Weights of a small transformer language model.
Size: 9 layers, 2 heads of 128, MLP 320 SwiGLU, vocabulary 1156, 5.23M parameters.
Each number is 128 + 32 x the weight over its row's rms, rounded and kept within 0 to 255. Layers, rows and columns count from 0. Numbers have three digits each. The size before them is the row's rms in percent of the matrix's.

# q: layer 2 attention query, 256x256, rms 0.037, rows 107-127, columns 0-127
# k: layer 2 attention key, 256x256, rms 0.0367, rows 107-127, columns 0-127
# v: layer 2 attention value, 256x256, rms 0.0338, rows 0-31, columns 0-127
# o: layer 2 attention output (transposed), 256x256, rms 0.0334, rows 0-30, columns 0-127
q107 099:157082134212106114176183148116150122139091162159122159147141127106094157092192141165123105128100046089076136120136134134121088087112197139155103149141111128157192148109099090127148112122100099195144161127158161098132080050101132135153118141117188155098107136172159101111150154142147143099114174126133081056156159082054204182135061142157177101149101134126131168110142124158170117126155
k107 103:161144121115094101084126068138087108088074172120166128119116165114132143126158144114147172069095140203114128133066128131089199150130108136140141103155149152118129090177158138078140205135124124154123097124122091090115088153152134073131075133136121139165139070107093115080142153160115121126180135144126129076138186155080153091087213135145109152122178113135109169078135132116093089134139
q108 089:174133107157143197151127195114066197121186094133107117136095159162136108084114123102116124168114119119144139076096116173122201096108088157169106089138084159171142156086074125161109110213128151078106098113131064066097157141111109132151124100058117150144116155118134112092090149076110070104150133134151115146086123091141122113168106117100115198155094147136155180140095127133127097151144
k108 084:135153106133144154125107196167134070154155111090145121114058108177153137116169121175118140156116154187114162104116158125155137128121104140114135179124135185206190080164118093102136126184088150145159125116080111069114179153112150078160125130167189160149078166098115093135112133165099140095126148134172091087089126113126117120152146149126099111116065164128175106111154114170156141169062
q109 099:123156175094151140112116190123044183083158104125140133160168202142135095125057111120117139149097116110161137112138169126137180127138113146108100080126110128105103108150098179110133139154109162120107066077147135148087199188172133141121109145123082094088109123119193128081167155063112157101142095075125128111131095116138140202098156131088089199107100112145142073135089078123102139180134
k109 099:147137181131126119116161177110038108122139109158135146082085090173151133195129150145064174135143118119091147150171124163123077089160129099142177184143100147142130063159116101110095034188094183067166093168096134101120158171085123097153148091100102149173098125129149107111114127152086094131120165184138102102086125131179138152094123212112150112129089151135129056184160140213170154141095
q110 100:036166140096117152165122137124156152127135149145159148095154106095109123139066124145125153089096126158127155108124110117121090141130081086114149115122176078113084107167091149093147140098110123129111076171132163124017154130124134140123152146149181099140140053141083143100146064064121099129146086109167153121078121133149114140167077127125115069137206139107083089091113142125152142115153
k110 098:106146139181146114095127098131095140149097183130114084101159120117121152144131094141158135113130074142208045094165127165115068114132112113176090122137123197117141166159134156136137118102108087117107119158173131107119154072152039097170129124120112112095144139104117131127161141097101133129127122171107174166148085088131169130161154183115110135182182100111159103123125116164140132088139
q111 099:172110095098146115121113202142096144089163091100107156103110169138134105103153104093144135130126179148119076115187152146118186152143150160096064094182005132101156106094126114124083151138169160060107100123121107112088192139121094104113114169102134199111078131085168119102116116080096120126153106095094144146109141119114092096118144071126098176131125134136144136074072152160109105190104
k111 106:089143171108103090167174141174093099172160144123154125106164096151186126160171119136079120110136070119093145145149112094166145114159161141143127195115169135151177098127070124117106092147091090132076157169131069161147160121094123114114159098126159161169113135155148149171113126121082162133033114142136119118149117119144098142107097179122119106161132137137084092137235134142151098089109
q112 093:081194151094116167125141145120101144105147181099150066094150165104085084124077108110104173111102082158150134141095167092181118123135106108170180127117174109126109108176100134076145166122060176151181061124130167118049085175180149171150160110147143112117144078123136171102178168119128094104110099113169140115109129101136158167187121147098095078116160146119100075134104092125143138101104
k112 091:137138184127151113088114154099073170171150143108122167106141145174087181147127106157104142123116095123157085131175113181099133136133157122121138138142098166118127150150158093110084107202153163057144169170124178095094148107101080078147074080154088095122086112091132171089179167149092077119138132163137144158117150133142144115111141142159091174099124138120179104147098101148120168137125
q113 096:133065120133112131183151126146173095109107099095089175114135115098114152121211157119157113100114137132080128109164110136131115128139171152114084112103145139138190144052180136100156113132168108159154168182135176107147085049172137107149123133133204162125106130136137134171077095139187096141130133167103117063176148157071149117144114122175124117176114146125128152125144165141135088161126
k113 096:142114081188077083144126074155196085146052145139169120146129139092180162154154144097162128147131125146133088119054108121152165134087084148145112024153158129058091145122161166204155098075099087218119187122131173147121153098130148124073093112146132119131140054130133136144145063173154177143178099135134089109159133174085121114122098081161145140132181089208110160086158159055063083115178
q114 110:156127164122123132083162124158119053086054166122136043161148128148135143135140120125116115141158070124156137173109096102153032093131133127160161149097184108123114112159130148098085130115104085143134145109162103109105046135156123141119138091120154081168147156139107137127183182165104123087080108125151129119165128057141170121135172113125124051123159120095145111112144094096149097090144
k114 106:139114113131111149138077119069152126092118114159121149163155133144112143101126112149136134096137146105170094178116167178090140163148111107118178087130114153121073097133186216101124162136174184131123103072145149096111114099174132150125156149144104093120119072066120129066129148163120113171175107156142181129157162110142144126059180056133160185086126158099214105100047134114118168150115
q115 101:111205125065081138152108146150152160094152147087151099147173139168144124143110151104116149035137098167113130121124154108120103076138139142123176140069161106137070105189122178091101097131133133165074088106145156099051106159152090135084111119113120070079137094120083111094201102160109152101107073156104139161138088130111144165145113163139078133113126137113122063128164116100137156144142
k115 099:139126140135119112145121180088124162132128149106131113110158135129131118181183135113164101107126133104130031113170185192081100113148098128130132092104067190110137138110167156129091129107177112099116116139153191127121135089164116187109180148115115122084118050121148144140169123147096145145144104102120151168123096152153109114105135061162147188139165137150135101144115160110077150103112
q116 093:091154138067123100098132189132109141102151118075114120105151149126152089149137098078128108111191146134089057147172166169088171151166164150056124136149057128067137100146147133087061129128145177088115081102138162110076175150144100133142122161121127146090077068083168125108150138085095126096146077120108142131124171155099089099089160103135094127153096090107108090079124116130095126194137
k116 096:127116171081076087127172144125099125131185153146145151110125103141139158168141120146131089079138048099090084155150097151138122138175118113165152181120150146152141127082102122120074079141140132073095153164116110158128144121096121174146207119116120151163104073158152193128118150171102122138094048161120178164163108131151111135101099107110152156124133144144099048147159157107158103076118
q117 097:151108138121159122112156147185137177056133145107096144093124091128119098127228181139156116110141138146074160097152171134123114113085147125123139126125161096172187144062143056115085101102128103097111181129141159167136091110121164084147105158105183222109112175147166120150085098175123130159125130124157111137121120159122143093147108064231121117137090137172131081126151158163098104141124
k117 096:099122101078145133154179120114144136109111154053173119129087132101170123139151163103102110083127125126142115146121105126131159165076107156124130052137147112076095166144084116133138184136108085121118180090119156143138125149157100112079069116188145163125140056149166149116147158161129149142122053075132102168121118152103116053069121078145107165117164137176143123129136139116056095120139
q118 092:140118115193130150131112127068148157160124124205103157144120132092128163146071111119154141074101075122085128123109105158097174131129154144168113132144068164149111151136080126150147138156099128102140118129130146064092154135063090123143111162140074072099130104137115080130116041147153130172216133185087097122127102107123084160139108116112168143146149152100083173094047186164178109134135
k118 091:144168145120130120155064133180082127123059121120165089125173104120115153145156122122166147137126142190105145066129095103144162117125172171108073120080106167165170145143129078114088108130094097175143125143141053121120084158099153133145099085120124114099115212166080103128110089142140102110103159152136111097130100069121124139162151181063095101198129120098132130118136077151180141125075
q119 080:130095126154132191076138123120108127120137126154152129092130066139132124106079125118135126149125105149091170170111141116138134103104109138144138110165122158155073167151127073128155136164098148088140093088125116116088098151096169101150135103088121134145131097114133118111110108114163076114127131077227140181076149087194143101132128082169177145110183145108101153183100163108116154085137
k119 083:080158140122166120130107150184129134134110150096107058159110107159108186113127104110087139071130100126129139117115102111166152150066131122118144172165118090192191126155081076064107156183120089092112144135144124093128125170087088031150129131126133100139103201096134120113143108128093142145042071082140124155124149069117137032148096137126099069150141132134151118154126129182178164074149
q120 093:126132110062113076129106149164114140154145047094148201132135156126149140159164122090143134138230158137093073111181116137116132142156163139050110157108081118078143159138188152110132120111170153158130092144121161190131200097172118076101111135148112146094097109092140130110129109109139160161109096158108149127162149206093070124126110163119119190063084072106123106091151177142076166155132
k120 092:113110087143108100148209098145137137121135120149121127117111128083118162156162144077147125116150059065129125104110118154124138133168142129167109143147116098134144176062097141177120084086102113137125123146170144184142121099127107128106179126094166123128128087151176180186157116116124151149095083100134124162145052122152101115097047121154146133201115137134032150186164196092141102094158
q121 101:158146156106118175051158165109083177087115193117153106113102156133125111141115147144138099083080078126138162125044131088109148103171106129190123116136089116142125112175105142090152185124090154100149067073148107121065092147135158131098123160122152151129144131146147150101127156098124103061145068067146163075118150062168195153090154131116141117119230157114115142082145085115216137119137
k121 098:118162189081175123150125124093056128084149111161068117115136117210153130193112157129105124134083095121108135148121094094062165133172170143141136126135123177152153119163129121104095061207100151089130104133146102068117133134121154107156104101114133131134084099069132105065139129104119100148088120180146146123113171139141113116070149176175127142133142147123169083125145130149166160084104
q122 100:181101123130158126099139108176111087109136124132092102126104162135114112098169109159156094206142116147111165138097123106160117089116176132124101135133128131165185121089147107090116113129148106160151163135139124154194094124169190127150142073126131152149121217127143125215108163169171124092083156136154091095167128126114109115167141134169122169143119130159200147163163134114134121126108
k122 103:092093065180117143156101128139175103109098104145157133156104123120136144088151145150192172125133194134132188147089105122094144177118107132105132044183139130108038067140163124133177126118152140179161117084118176140128129175153210153072123146168138133133109048084136099111143092166157115160145130091173084095138138149103138135080091067182146112051090138162156211104110124117070137177156
q123 104:164174157137117121101116136137045175202184058138157164160113187147186127156085098143118080167127125086172115135111129146147160143142135104127131103147113130130133135174111119170137110153148143140141087081139138166097168188134122131170124133129076121100134131115160129095198113068122178135113113101127191164109130157173111169078136183103163214089100099148143105162117078140112171133107
k123 105:144140145131145107140128153139076126102137105115135171130076105136100100138107142114142169155157114131075169135159125105083120109136165108153141255135103121179129160175114087076151117177117185109160074147103115154136116117134135097174137113100117125152072158180102144121121155121135107093146213134153114092055135101132112110079093199112125115143082139087099144213103112104149154141093
q124 092:106118164153092159127099109098127164116141149175208105118121150139096118072109173175136148128108068086161152118122149152106158117095107134202153124108139179120045124175106136183158105122060136129123095079089107101137141174094142164076100158093077057139095142155110075140179126140182149148142127093153089113142116117128186194131111075116157120129117154155129142139119131108155095128137
k124 089:159159152142131130130132163147084124119086122146145055069083096164144135136130070142127149084122130162068146146127124130112100087133125137127157152184105127133121112143132074120040154162113138071145111115130145092127055154132121084133103130135123078160105189099133087081120116127127137107110150105149122078126164101131189093116189178115055121095083135098143133130162149182199162121098
q125 095:093170144131105155092136112129084131155075146149219078121130125140125154125079097143113105149134076127176149127086116134125101116082116110150205147094157129148088148175076159109159132161110134171158109076135128134109136186116122141125164095104064059130157161154085108097222154114113163111122141121151149139133084094169154152107152170072137141111122130113123093168124111094148182071146
k125 092:150150111143170130117108149112123160068134121087128134114148108126104155111089119162137161136143108123178078145157140152098139130131140143162144186144046127123132143100165165073143165152161201035187090110097137094111083084134118100134139098120103096119089158084108144076132153133122064135130133120160130075140123094138168099121164106128114166097093173123180154205053128166157167135081
q126 090:120140127167122120168103160084077113142134143180133097163133139138176111092059118120109173158107121135158138122129127160142181153151100159137135078180117194110072129118083185170106093167113119094139115102131097062108182168144100205129087155146089066142111062119147089098153169139117097142099125090138112142114097093109129179098117156091165094135085140093143095170129108096100120171111
k126 088:173098181147106178128089225126121095148169094176135092139088117169115161153145100177091151090130152192097161104117113152165105094089149132129131206133109142173182064152111086130096176140102140134170114130137121130168186161080127101180178123134092105196131164141102136123091176145110106112179173168134139147108162126110156148128151133101102110106147139142109087072156109176178169160111
q127 098:136113115183133174177154168119143125114118131171187125132095117148125145054069137096134185109080171132148129104115145155156094128079071146164099082131092163164110131137076164167166148166152088152085123147125076024097112111156121177103110146044140103176122119154114080119137147169158109142134185104158071178091151084113167137150093093140166152122129181090122184150081106137111096160116
k127 099:139129182210112126156117194167152079134109133103140092128128124168119095141161068166123165123120150174137129136110154123138145109100129153092137205136109136190135051147161096127097174149137137190144101140118177087123153135098105066137144105142174100197118164084077110163104121169117140088114158105096124117111177108108142099157213174103085121128132122124148089075176138181153117132124
v0 098:163114086071156130163078082080183175140119174114232151103163131108174094169150146124104121123192134136097164125063139119141099121095103124126131171126128142122137100106127169098089132121099161118112161048127118171128173190090152140066147117132108113151125120170128110141153144117136110107118074085172122151115119113148096114146080100141164110123081166064110128124105106161139114220092
o0 097:082152114130159161129088164145116112098111125146164128177155071127149093160106147117113093120112153126166228110082148116108104110148093097156122128095155156090173153163118182095095121133071120128065117169121136124117130147171143108083102144183054077097136138108146123113136143160107143160150148101143069187132115113151121092083084162143136144134192161178145118145108058159157192114062
v1 098:188144166154104080147141159121111156124126099146135112129152112163162142135216101106127110079100149139099121110123119120109162085136091146128164160148115187182108132135124164143109105146064098155109136189142089135153130182094123108086117120099067162175091131080130125178120108106097191145122163200145105129097145169142136098116125161113122145159136191155166137101124150100137093057167
o1 102:130066159131128115143129085110186125118114148179137138050089091108093111081139164170128131185143149098107153170176110099108117168055148087122186135108160100175103063170130058133215123116117130164157167097144109135180105165104161131180155139112145158158157189105137158100150111124075081119111137091136188161137186109111117148171147079103138137094126081105115146170125144122072142098177
v2 089:140099206153130094142083111149099116114140091136153124169210135126098113093086130119127121136126156145134109159162139141075145139125130074122128159086058094087111154100120130149163150117130173134163165157092103097148094089165121198130089156149112076126106140093129148099088171097136087162110162109151106076124138094105143168114139105099173139118143081102162133137126119149129138119142
o2 092:185091106119100127115152136163146116124152089161135119109136089116102137166147038123172169107107164110022101109097125241160147160090153158138049122105128117122134154064139073114090153156208071103133157118098154158129089095139147105177155068075151129176126105153100147169085171135117122118125152158109151064121155146115093087171135160156158149161124134141159189121120141171110149105132
v3 106:120081162111142103171044100150109094118167163109133139153159156126147074117120156145116101137095153113179193176081137120101126140126109092088106124102119144112095104113101154138123153119119155134110168144077162118120167082143161158069109122208079074183139139138127082109109144140160157200090102072140087073116060126154080122145136097086150106151166119133103085128134106140109069135110
o3 107:163106058136144153141112160155113087119150100110114106121127125172114121204155097138217140089106148116140178128134108097101095143134119123166103138161147128069176154122122130102098116116158137117170077151152195148131121114132159111162130124112096132182143115095118130147156110128152179100159194175131126142075143116135153119091086096163098158127152108181106148170094123149141154058104
v4 094:115172169147145078132148150125135092191086125167069159106127070137152124146128123100077175083100092081140110163186131193106068135167094075088173112144083145102113121106143192130088089111106137106070121143151075170135176134130112127130149163110099163150102132093116146087176168088117096142155214224130129187110137162125151114105102156117130133152158181140152130132129113121101154088128
o4 089:149030141099103116109129105108154130166134109158129129081035100177109163137168142133126232168148093120083122167140100125109130146096188124108171136130116126204100046193114039125138145154136179148171203123088118144125116158106100122172160091094100145161136126123113165146120079179109119154123132089122165104115138124108091110180144128119144135164131106129121148135053141118135100050175
v5 096:106106149099144120118154092115136085079161152140120086147122105103149099173158136165093116162081091164127098105088154095133162127106130148144182164096168210084069121133129154156143129109112073101123180113113147153158130157117126116102082148185119152134126097102120117188130109230131188123107080128139090185116096130126147109128138137146152090168146126160103046145134107097154114130179
o5 090:116146131133154163132114130148160155160101179147091122099135106149132124154093195191131139147082097089169180140133082094044145179110119134138134129144167097119143091129104149109132093082082172090162058114143104122150125144119146078143156115148109087137165172107120149099133101075070119143139162106102178175085149123155166162133133083101070123132136058147108084173129111122131116094149
v6 100:097108114039121149142153159154120118160106118105124096133096132138136102147083147150106176205087127111159139152093124113155195131161160179096184081145156103120155136120107159127109147170126155129161096124111115116143135095133154121098144081148162114132162127142147153138125078091116144133152106067123179087150132083141079115106162135131054094062085104209131085203175062081165228161078
o6 099:108193117117133125136134104161127104221114161070118105190151124147141093172128132118115088060147135155116143148103109101147092090224111119153152117112153130080106194072115182153154116093115115157088116164161195156089110098154117132034057129158101110079133124121134133099121066149150134151123103152145131136112087134186125133111106141155147099119136167130115075115164122096163108162117
v7 096:113129149052140128145152212104125144132130152092118112163120090149134139103166182146135129151124159152101202144104125118160142111115122117116075105100133191144155119108078181176051109083107127136109144086119173131164086136122103119088088136185111161126108070190122133125093145177194138098063132129094119160195152161167188107115144186127142123173143127096070103128146162071079146152112
o7 097:115070151130143158144129089152126157126111146098152112132179186157128082118188172155131120143107084138216238150148121116115127121156119127141161104122169164099136116101136156073138082129087157096124110139138192113118101106126151122142137163206149117116163126093120184084132104090126131157140153076179131145091124088124139119130142096118082086148209071136170086126090114107109129118121
v8 095:114078123164116114100153107112126115119103128106096175106125134132107098151145145144108087143132087114134120127119078125129143092155138116176169121106192173126113121093122138153141141102111132133150153162125094153156131185152165204122175159137056140137176137167125177187067205112071068140124070142100118118078097127134126158087095104137133103139105122046160138058110124123134037063105
o8 097:171125129112155155138133146142129117007100118124082140095116089137134138132124123112119157145079103106135179083098109083151120095097130137172153150113176089121071069153111151103128106183095157121162204107109151153154143189136130154128192076078138117170168101170117106157199162130119104105119178100101176157113118093143153170145141131145181107166174182120111120175096089137110143080139
v9 098:044129169117147114178155122107090141114153171111135108141218107119159113169192114187115096161158126090162131123157123120168055225105100067145161116110181124137095116129115110111120104096119097144125168097101104116117164085149142189214168145142132154140100124137100131074115163169093103093091150115062127136130099079112151183120138142157174086159181124123133087082154079167117143144116
o9 099:150140088110100129101128122101104205094137071121086123162108112115154093142108171100112179119110127102164071071126123134085173108109121140150124143141112098088091130077132179171081099149121174131177123106163124129072120113151151079146207124139042075150104068133111077117115100131134175117155134142148119124144086083140172177079110185149188123161174089150146110103095124173136122079154
v10 108:141128111133122119163129047177144155137132143119137107126141190104155158136111178097152102169178144075096044097139132148144019186114128071140107088093057167165047131141167101133141081100176118134089138159127178154118137107128144134118158130124103142138140163093127107105182078175113136142101148197154132158131122109139105111191087129147136125115142084106156173155126083146103133099123
o10 101:147098158161090111109129123127128155122102124206092127151087166112173153084105143128101175168108129137121084142208149117132109168075146170117114100187058143137134107255178130163130135079139146099160155152128069119132118143138153156142129198170060094144096110078141098139155165157173158126179122167152101111132119151155169146123195148084173113079105061115118158129099144125124145134104
v11 099:112128095130117142158156153134124129139078101099122210107068126123142132173170157105149119091142137089106183129092089127131127113155055127109152089220135135207146101140098138145108124152095156180110098133148122146138137111113150106118185197110094154146148144186178137173115155083114150145084128113159131120126093167180123091126116147149132091134123149124092088051111149146096129093092
o11 102:101110143112129154120157110096074126083107129106117142109107124154145158145163143150085129140153117182174188145171121044151067097164150068168211098165159123138062065199122132115151096180084130154097193191100182097119126151110110150149127129150146155106151094084157113127180094140173141097150148095171104153138117100128128189129170137146105076174191166131081132130064098116123129091172
v12 098:186146153115157136094058133164073112149138099168105154110137130142135129139143160180151153153103140091131050121166185156099128128151164187130076126152118173118130119131123067154140109125161105140131153160117146075103135093131100127204072047155109105094087128139128097145184156132160106203134174132046091101110079086113124133110118049144078132081128123160122122154109063099095099202190
o12 098:160125128113135129106077146128128058173092093118157172117078130132115181127179116095158123173120113119089090107127111125088152159166132187081127116119149148193172198146155033143129188088108138168138103101149116170107162059115139117089159158114068145147069164093145160151088182139116131166168145137098097137108136162191171074166106073126122147065051102081138132134126147121149071128128
v13 097:162145120160127104100151115106128099145110084166167077098211122136128152146168130164143133148103108098085081175122121122075140099095131143141116165094110161138050138088142104179146112111139088118132167147120076176075153169140144127114102127180108104124089120150114140187084225145087167161135132170139054160123108110097153168143065136152167118101131138119130134083126154149083056141177
o13 101:146130151081146165121111152140151146018111123165115087101086080120123119173053180128160142137070142148089124122125102088112137177062125140120106122071182065136110081066095076122132119157095111132140128103116143145111105127104119052084188080082141106159108165152139134129132162100091104108142158126096128146123167121195149183125060105082115134129120113127105153184121059190148162159146
v14 103:120181148138184072108184083125122086182096138129063138129104125168131160115203125133179064104134150132105126146145089139124133146132146142110112119166175111168158126116105121115126107103121140133121134179118159145119130084132099071116101141056166186098103158112111127147129208116153188139142173161068095124137124191145190136139084136089134083163151142148067138071117107107129143102153
o14 105:175012139096103119154061088143135122092102098089116170129085167165112168158176185131094179179144124146161099144186116115135058085165156098089177092162115099157078044090150118159164150151105155144141155154134123129094150127090132132140142163166168132154112152119098129103107151120170140101102150138160108173106128125139141178174153109108101099106139103092105103156093152098154081108180
v15 102:169159112124131117159086175148134148135131093107106092121134115128134155107165098084148180144113163110129112128117147139106160080145098129113101111168047160180168165144157177113104111170091177103104106174137107159147128102110108071082110078108098148180113132130160123136162047133088179168134165203181145125142209150162091060131123204103085128146095172129134107177178126082089182121064
o15 104:097048162175139101124130091152165115174119131152141105095113112107105105086179110160130080159193140162099183171132167121147091138123111066136177110111138171117136141196152106122222145108145110170089158146121128116156093129129163168123023149130155173121137210115130163123132061184109086174122114099183116092150178167149107087151158113127181116089096142116109190165124143102088152141124
v16 116:172129149161137083113052088172136153114153117117134147095104143120186089147115169130175120178162127094131128100089145144097140137098159161163117147085121188102107121133166131157139091084174104104178144114127066144152102130103127162065092089099113089094130124122129144136180110188136132182166084137158126140111078091090120138127054124095143176065105147096160160102144095126141134126156
o16 116:134122147102180137154148149143168125146096168165108160116138136078093147116080135161125093127069127145112127139165163172131156158113105125103115137140147181157136169161188100111165153064104104136157103111113130169207033079146168130118129152139054095131160166154141141161191140156053130150138121155113160123106128163120150124138130169107223161110121136107150137119121146101164091114095
v17 099:050140097118117155143173128141100095083154127143128109153102153160135116095127106120134162154071153159149192127136137078197181125091147196096128135157221098101166103166117107135143119128112071172136136093118158084146132080169117099161145143104233121126147136092118139164148077166166132084123127050119163109147119097086149157131202125162122079128142083164091129172160099118167143128145
o17 100:100171115126095135153123096117103152174107161056102145184179151151118094157109164158120054081128146146164096139169109114138156112202141118105094128123115109089079181015139160148120083115123135128117095128190147118086141102109124119104141162179148118082118104096145119045110103085143146111117067132133119154106082113131133156079142079132055110078129095110150087056181157103123094210166
v18 102:070137115095107144158195046107175142182133182146107106115067114113166127129147084085115138137170125106145169149140110137144130149148083126108150107137150122111113128101095156158095128086108157123136119109106215182123097094182159132103145179110170131147149141170153133114118136072147153159094089075157162124148180203181154073141142210154096116141104084155091155121170160131144195093103
o18 105:099139185053122125102163128120139163139163177097156135133162118157190084172112134161121173110155129158143140160102102170135112146176152137166180095200089135107090061173102203086146167174076145111102120207103190127108108123168060158165101113167186120097186088121129143110139093166179156164076134139149105105160144098109105182116129196133106113124196174149134091148105154137115122082098
v19 101:168166207159181136180050115151130125145086090126179130149181128132152168147140066109091182141080155123147103105129119145071094093103082116139091155121077171089112146126132069146138098169093100149110184138180117094125124178132119117160083115119093101171087108146121091088124153139189177135128184240149088142170158163157167108145117122124158153131136147110132129140131128124148170131174
o19 100:129071195096130093081164125130102159131135115132134132121100124118120120140164117176122126127158126116113206139191131125117154162116107137073146099107154118152159169162148005119101109108140111103118140117118159130175128124083152078138158141125108183144123200080135177143137110119070124155089138083123164108126148148131077094096126129139121176140097066120114190161100139169099156101130
v20 099:136129104193103093130115106099142103177101123200075153106085122136093150157128130073172106149126135109081189153080099128048113083174099072150159129115161151155095107073113149164111115156095154133122123153104121133153128117104132136086123188184036134087151109090122114092082142148128152160127101176186088148106128176162114087144074123124128099138134169153079124092100162148131035061180
o20 104:170043155144125107128135136152183124078108143175125138041117130147122174130103140150118142151099120103109152171130089156097082202040134136176125117186154117155096045166107101062149121147145111128122147115119101116169172186156124131153081082115190156132170151180106150146153091099119114110110169100109134144083159099136108132184177067131089130149129129155075134167078127135089108064162
v21 111:176105122099133112120177193107102117120204123180148078167132153166161169118100199113112140081176115105064084149124138104160144157161140139136155100122042127133088111146131110160106136137136100107099105110140156120137126103133109156179158195104119094114113131112175148054139105147135116106110167087197135180105102113089094115107134100138185074158159132129093068168180085161105148136152
o21 108:096150142191081137129115090121134154248108187199158134091079123142123146102104091138114107171126143076146059163138145173086149185106178131141114099120146141181133117074126101157120103084094152146151116097147066078098121100153114114145130120114101111115096119118112134102055075140121173151181122189097108130109168124157134097154166102120093058134097085181146079090170118127183104147129
v22 099:153131176160110122146141152136069087172139119155136131144126089151159118159149157109102164119143130081086114144074129102103123097147078127093168095147099170160104092125141145148059109159075149176083125143097123119165156166074130138110124153163085093139129127127151116097127100146073176141103124134128145115041059188170093094113119115157143086130150152205045072132130161164148160143142
o22 099:106112140139091111105118109124114139199072143159119098061058097170141155166132143127103150154124152084158184137156080109108079156105131114168165120093141099176112134140154090142113048091119132161144167108179152081151168128156128118129110099109067172136142137137105110100116065149085178145114123130099133118106127050186125119119130051146091101159107094178067134153115103130119105041148
v23 095:132135144067078135101070140137111107183162151135035085148115118140132103120087161150126096161149106113102133186132122091113139146152138084124118125057137145148152160104142147123073119101163122122117134082076139110151103101137159160160118123192137131085172092117112134076095193180087077156115093100171141116111171103135115148108139114132131121114142086124153071121167149140099112094070
o23 099:144123124144128108102159122130176176137145169130132097107182154140108094157124092111146129107088090101124134087046100216126126156097131168217085134088141133129113150086162152063092111147158118106179137121137179157128073093188135136093101033128153090100135083171075110116132081129144138138158132158130154069110120078179139111166131118140127129145167133153182114118092167167112118105109
v24 092:153103155127152124096079132169137076190093082112103164133125094153086083145126084144119218169105154113224142118086123130063115117177117077113129120135104156104183121110090187157137142184118159126132139092152136124165154064140102157118090126137096088099146088130118102068097183129177158207106088151144109152150119160201112114132139121129179124090103165168127084156128119117116166186122
o24 091:125027138124131107098156132161144116159120119111115119111106113143104111198163078140175141065163151133083195114123105192124101148143085107155113110154196165104176178066093083086113139095195081092116141125110149156172123094132134089129070088101144193088135193167103146165142077152094113170097130080120163121078153171135079076115124144174096160182099148144129172134100134131132127075144
v25 094:172122169157130104141111125178113126145124066158079141170130134137116166153189107139138122092134159138112140122192093138082109130122147153107077140164111162156150146139165138127147098119154112139126151187139142118129154136136176133127079100084095142101163152090136148134150114078146133152153170255132122150099183170122130113128099114089118164113142122120155161128083149155098124089189
o25 096:150045155130121095126134094123127105095080149145132177086036131097114125110180117113137121154140167137106144092164131183157091135116184094107133145133118124181109154114211053139149126145197139132170207124114178196145082129090168150132129130081156142170095134106115128148155193158149117148145120116116142112170159127149117057149134123097168157054095123102127200145116177119103120116145
v26 110:088180111158151105161122149137094146102152171101193148115151144112215148140115105152113134076088121117146111095157143141184117199144097129124146106171140099168073096156110104102165113143153109152120128168157072108106165127117127123134148098107158145154118199126139158154180133105110128111124159117084118143091089113075125111097165128163096166120143141120182147051128112149136136131122
o26 108:119189097108112110159116130071120114164161066144123156142083114094136147092133152105126157156155158134131061110184138070080159094145142122092154147148068113160096173167135122202153141123118119160164103137167096107126135106105125133135202160125058106147120089057155110141116109145125144113125118151156128137177077131083128169104102221115198135113141108093116115095155160108145083104151
v27 107:181142145112153105138128184141080115099152132111165120130156154111120123101123191110207068103181120085138083118123138155108152143074135079111074146145075095143131142131143099090145119078152141115132147167135112149099155056112097166132101118113120152116124153138132087046182185095133115181124142160145102141195104121130119101214073102101095168142106118144114122140136093183080158168134
o27 105:158076136152156127179096132142078079108134085155119114159051154122131147065136070121141121148122165122162060114171189152133105113111092127113131122169121134131189109163161072175115152108166131152141147152107092106106109086108162149129086192153111143141056220123095113137124200152152201126123159196164108097110174166124179087139122114144163135087074090178153176121137139150154115156105
v28 103:180162189189146104145117143163071150106151120077114152148118161146209161171145183118104136078098148103129072121122132132114136119133146172117062120162102129154077111122132106118138115102152086116121156189188103104122155106109139174126110120091084128158117149129161130095181095130147142130139114163098126157129035137113139081105126059148042156088134140146153137111117077140138115148121
o28 106:122129141124117142135124130089061061138108092156102164110065158114121163092175107111112132199149139085152110111190135061108137081127114156069183117128118121206111154177167071201141101058136116164171159129169130091160150097126160163124157192121076141149092146067140126132130162148080142155111133164143125144162115148127141133106119120129186112094080063098125144122131161102130104074114
v29 105:108154138160115116135224119113124142047127173174150091150166127122160149138180105151137087109201098123099121132169115132133085189092129122125172159124123108145079106136182137124166065169152115162084108143114125154092155171117131125145156198067160146132135152118108154125123111132086127102139134172154163226096100109089155136153088124161188123170167078079139153105114146188122156096151
o29 101:106108105157079108137079096079150200128119138186111136118083099082158128110074132137065126208122172124179081104163127188125140129066155091107113134116089107176100062103166133171100109145125140111155167140152055117082106121113096088161164148105137095153080092127127072114112142158148142114132097130088096121205117101115158113124116187091138087103128073132160136095143106149125137159156
v30 116:078155101134141098120111029121151148088111205139189123126169082130154120104140117154145140190190110089137122118138135173063116167076088100119177150129134114051089127138139151105110091109145140146120167127148077158109123183102085110056095078082107173109096117135075119090166125156133132134160108181093147179139136080090142123089105198106126147105074114026133136113117093083158177150120
o30 116:139120091069115143147071136143159156117149096140114140213124117134131119109090140142122119145089171151150114126157182138092183088126092100106122150115076159096135097149141213137126160136086147102115135137133076134117138116136114121142146180156092118155113172129126134155146152134100114195084118106116119093142068144126113092172099240111224144075168136109146140154102122124141140107125
v31 102:212127096165163142141091165115192131165100087092110155154147115139173194147165117142117114113082142162082176134078136123096079109150088118126094127152107209146126133100131212145108086119139115132084132106194140098126146134080141141095082127162093107108065098112138087099088103163199143125168158211140072167107059203145134102131146088142174131164154182105136128084067181124117103166135